config.yaml
n_layer: 9
d_model: 128
n_head: 4
n_kv_head: 4
head_dim: 32
d_mlp: 256
vocab_size: 5216
activation: "bilinear"
norm: "rmsnorm"
norm_place: "pre"
norm_eps: 1e-06
positions: "rope"
rope_base: 2450.0
rope_fraction: 0.5
qk_norm: true
attn_scale: 0.313
bias: "none"
tie_embeddings: true
parallel_block: false
extras: ["value embeddings", "short convolutions", "skips across layers", "capped logits"]
init: "uniform"
init_std_qkv: 0.0469
init_std_o: 0.0
init_std_up: 0.0469
init_std_down: 0.0
optimizer: "adam_variant"
lr: 0.00257
beta1: 0.9
weight_decay: 0.092
lr_head: 0.0139
warmup_steps: 395
schedule: "cos"
final_lr_fraction: 0.1
batch_tokens: 16384
seq_len: 256
doc_mask: true
train_tokens: 91900000
steps: 5610
dataset: "wikipedia_en"
Each number is 500 + 40 x the weight over the matrix's rms, rounded and kept within 0 to 999. Layers, rows and columns count from 0. Numbers have three digits each.

# layer 5 attention output, 128x128, rms 0.0913, rows 0-21, columns 0-127
514503493535514430504513480495533527437515488473526574613550508466479499537523559493462536600481460553474467544544569567564496528483524499517554505486413511555469552549528533504548499504512470463479473527510515510521582543499502456463505547541437499492442471530506542461427483474556554448530498420498545523424482440517469553519587607434401549509467535478470478557528496529523461517468
512523532566556489449484655507571466489516592475491373426433576543466570442528425549430488530523405482503542555435505510514431464472506492437512475539533520556550493409529517535379511473464492555485476550557415530514503522571478456493522474433503558505447511568501501546481518504511441530495518569491484454455503477527448519504454451522496469492615585531524470487572519514527491465505
512548554497458501469543494488483515451479496510516504519555510455441511519546495475525474467475463518468568535515467537536564463515491481480535533484573510470514523478519524469462466543518478466490509506484484514515483514497487537493487465460499519453495492500487544488516506484482477482534558477477517462509507500544479529507532495501395523535543503527495455513552480559484499500472
494451471491454510521522498532435509511519535558468515509460452478460501492490522499528461504488557496520471470454456434431443555519437487450446478526461526578565555496498447523498571447491501519481482519515427527483466394584522566531524441532594458467545524441504448569566538564496427533529495503486548505463530531529509498531552502463483436508546494492474548503486553513526546467498
512516436475519514500463499490451484498453526564400427505556539482468512444451453472495515538527474478502501533484502531530462450507474540525541471527524555478562532450455547499447549480504506498472527559524438554515518588541467481518531471400523526457490505514501466507502558521496465493496509509491488495514477510485506530515448452485446483557493476521471480471491490545531522546493
482533538484552541496466490490553496510492468530533474494578525540512527476470538473491519492519513525563464526470503482476538492511495494504476479441543485522486529543480512450523461569491508522450449505457541466535471466487472530477479528535476477462499512543505541467488472486459525488525508522514512532546513492432518483542528519543529572432381481479543511516515509504489517463509
602511427442490450545505481554500452580423482585535466385509510538580457482481455451548472511408437435577501474567506515489472490465477549457485505487498470496475494502579610503494481448472574499506501503448460518458494478478447445536515438494496550447447483528508479508516542490522470516511559500516513532533541446502527586528522509530455539458546485481487467531543544524561511493505
511462479468518522561494535526509543565488485554462538520495440545524471456468510466559474559509507542468516478561499532542512591457452515470495518497428471462433476526542451513493469495525490461456493567472535496547510495492456517489500498439495502494512548526520538480502473482484472526551495570513539515470569486536541492557531579583497512456513492487476494491554556522497498413504
539512486475473472508476526396561517501435433484390449461491522449531485509443507435512546447556530496477489512473578545580495495496511525549570517499464499519439515487477440506456464511532489496492492513541525495550558433502468548465441501509430534547556491524544553454486458491499541496448471469512511527616514503482575533543509501488489486561478443448436505557466516543549546526528
459466465490452522526529558519488498502475491481481449442453475500512471508500487484539536515520477495486548540472498544497522482491534501457495521504510499500470469501536527521514440507496556434522547473523550456528497501415462515475426520511448512529548441474521557451515461484475543506519444474520472509547504511507483529545476477519536548490534488481538468574497511540540472486467
524480460512462433488527470446420476472471449531525518546470509481473436494479488515529585511507469486538533521479508516499479509487473445476514539498494504503550504473489485530510501504459465465503475481484488520537477567511490518493503513463485486454485535473497504497471517486528487447502482522507520489534561500499510566527521460512520458533511536497548519467535553544505562493527
543476473501539478488489485551508457525516482516565436447516492544531524504443493490459469504500532514427512509513444473487475479444567491548496492511500526444464466513475464489432481562465435506472551524489488519483507514493485441511567518505522497496466494523471497533510519497487501484542567519550496471478474481520459545519513482485510532443540551501506532563506514509510497484481
509518511536526547490454549440516499488484557509514432449509522519540499503558552527515487478463505560473492559468501501494536520475504527541505489495554500518498504494493530467467511570450529471434466515464475513485581458461444554529484493492467513450470546530525482489513539509469548502541534500504605516569513452538527524494578491536492459499477469501507511482472530542524540529532
475437498471403536423642455529550463456504423449549405454463376436424509592525584435552456487381436502427599562439556575575524502591447465505576586570463424437432531562427461518494441540487384600433512466450509468548480532502570500470494554503488501425533437551296614383537452481475577338573527622486418369460447508537429430604388508534492587432555623679520526528535516545640524431426
514514516535484500533481561493528479507493531427557490455445474507476541530562486505523501476437478505564536527444512508495501589502564461463467478531523482564474461487530546530544497507550504530534421437539501480486513442424487504492474498521480543503500522516538481524490524509480491556480440477550484522521482556464478522533501456462557481492472472439513527547526510476521502489494
524486445443447466538553411612475436567484405474436516469507498531541477475437465477513504462508525463505483443593470507497483472424466557486504512525476491473486544525536499520471482443519492547523608510504488466529416594502548448459466463568440519487498414461543527434451499425571545391455472506517555516497499481471535546497566510492434530554401499508502498465586508473490527534550
556609592473448410425591406496550421442433473442532544446544551459487519581545459480480497402461497441409541426514499484477517502503471510482430537540474474481481421526609485492467468418550515532500524456509510503450484514542541518507522523496541422484588446448373537509526470502493501525443529453442571476466425558511493452498447543447532499477565487507440507571493420490490445421447
526561556493490452511500541479557518493468480450506494485447543548501510482484439507468497459536470568531467506540501547520496502432525501497522531490432465577472511528532430543479489512514492520549495512557506455573524504474504503443448504495434537560468465570577533454450465445528525517469484500502494531463485545467486506491535436480520454593503530484526569550476507452475538533556
438496502477528520480505435493475488523573462472497541500502533559544499503465510605454488462538557418431468464539496460538490460552475589522497523647546461470417510527498463466474451436523540564560516538534468484508567531527523506486500510522488479565538439565495494475490510520504535463437482482478461499481490477472488433437506466465501482517492491504458487505470458383473491546539
478478503555500570537463615520544487480499580447451462454460511468522540531549492507504507511452548463456523494482430456474519475483494457545477491506452456420498478487469412460534475516461432403528536503469508507531482528441461518496476487475495513523544547469509487510534502523493476531558561510529508454471469513569415505437529510532460500492570548474574481527510480519447506460483
493571571487474511481478497452514495458500532502530460473512534471469542538542502492460462478490505546517539542520501499507453511458469556527466532519501502526479473544500477496507472492538531514490451530520501487505558410532508548475495515488516474554499509546487520510502491489499476553514505581480490448520503530526514537541459474483509496497499493508476510524519514516591503487505
528492521540564502532460551488509557499552572544503553542482526490542522497503498542510448509468471511496528495591504540510482482445588529552485532516453412443440410550564457523504409528494514502491481490458470576410595411506526552580549471547548493499503515475484470562523533529490454547455530462523507524587513426515509550495511490514500518511463488459488455508498510491534517538540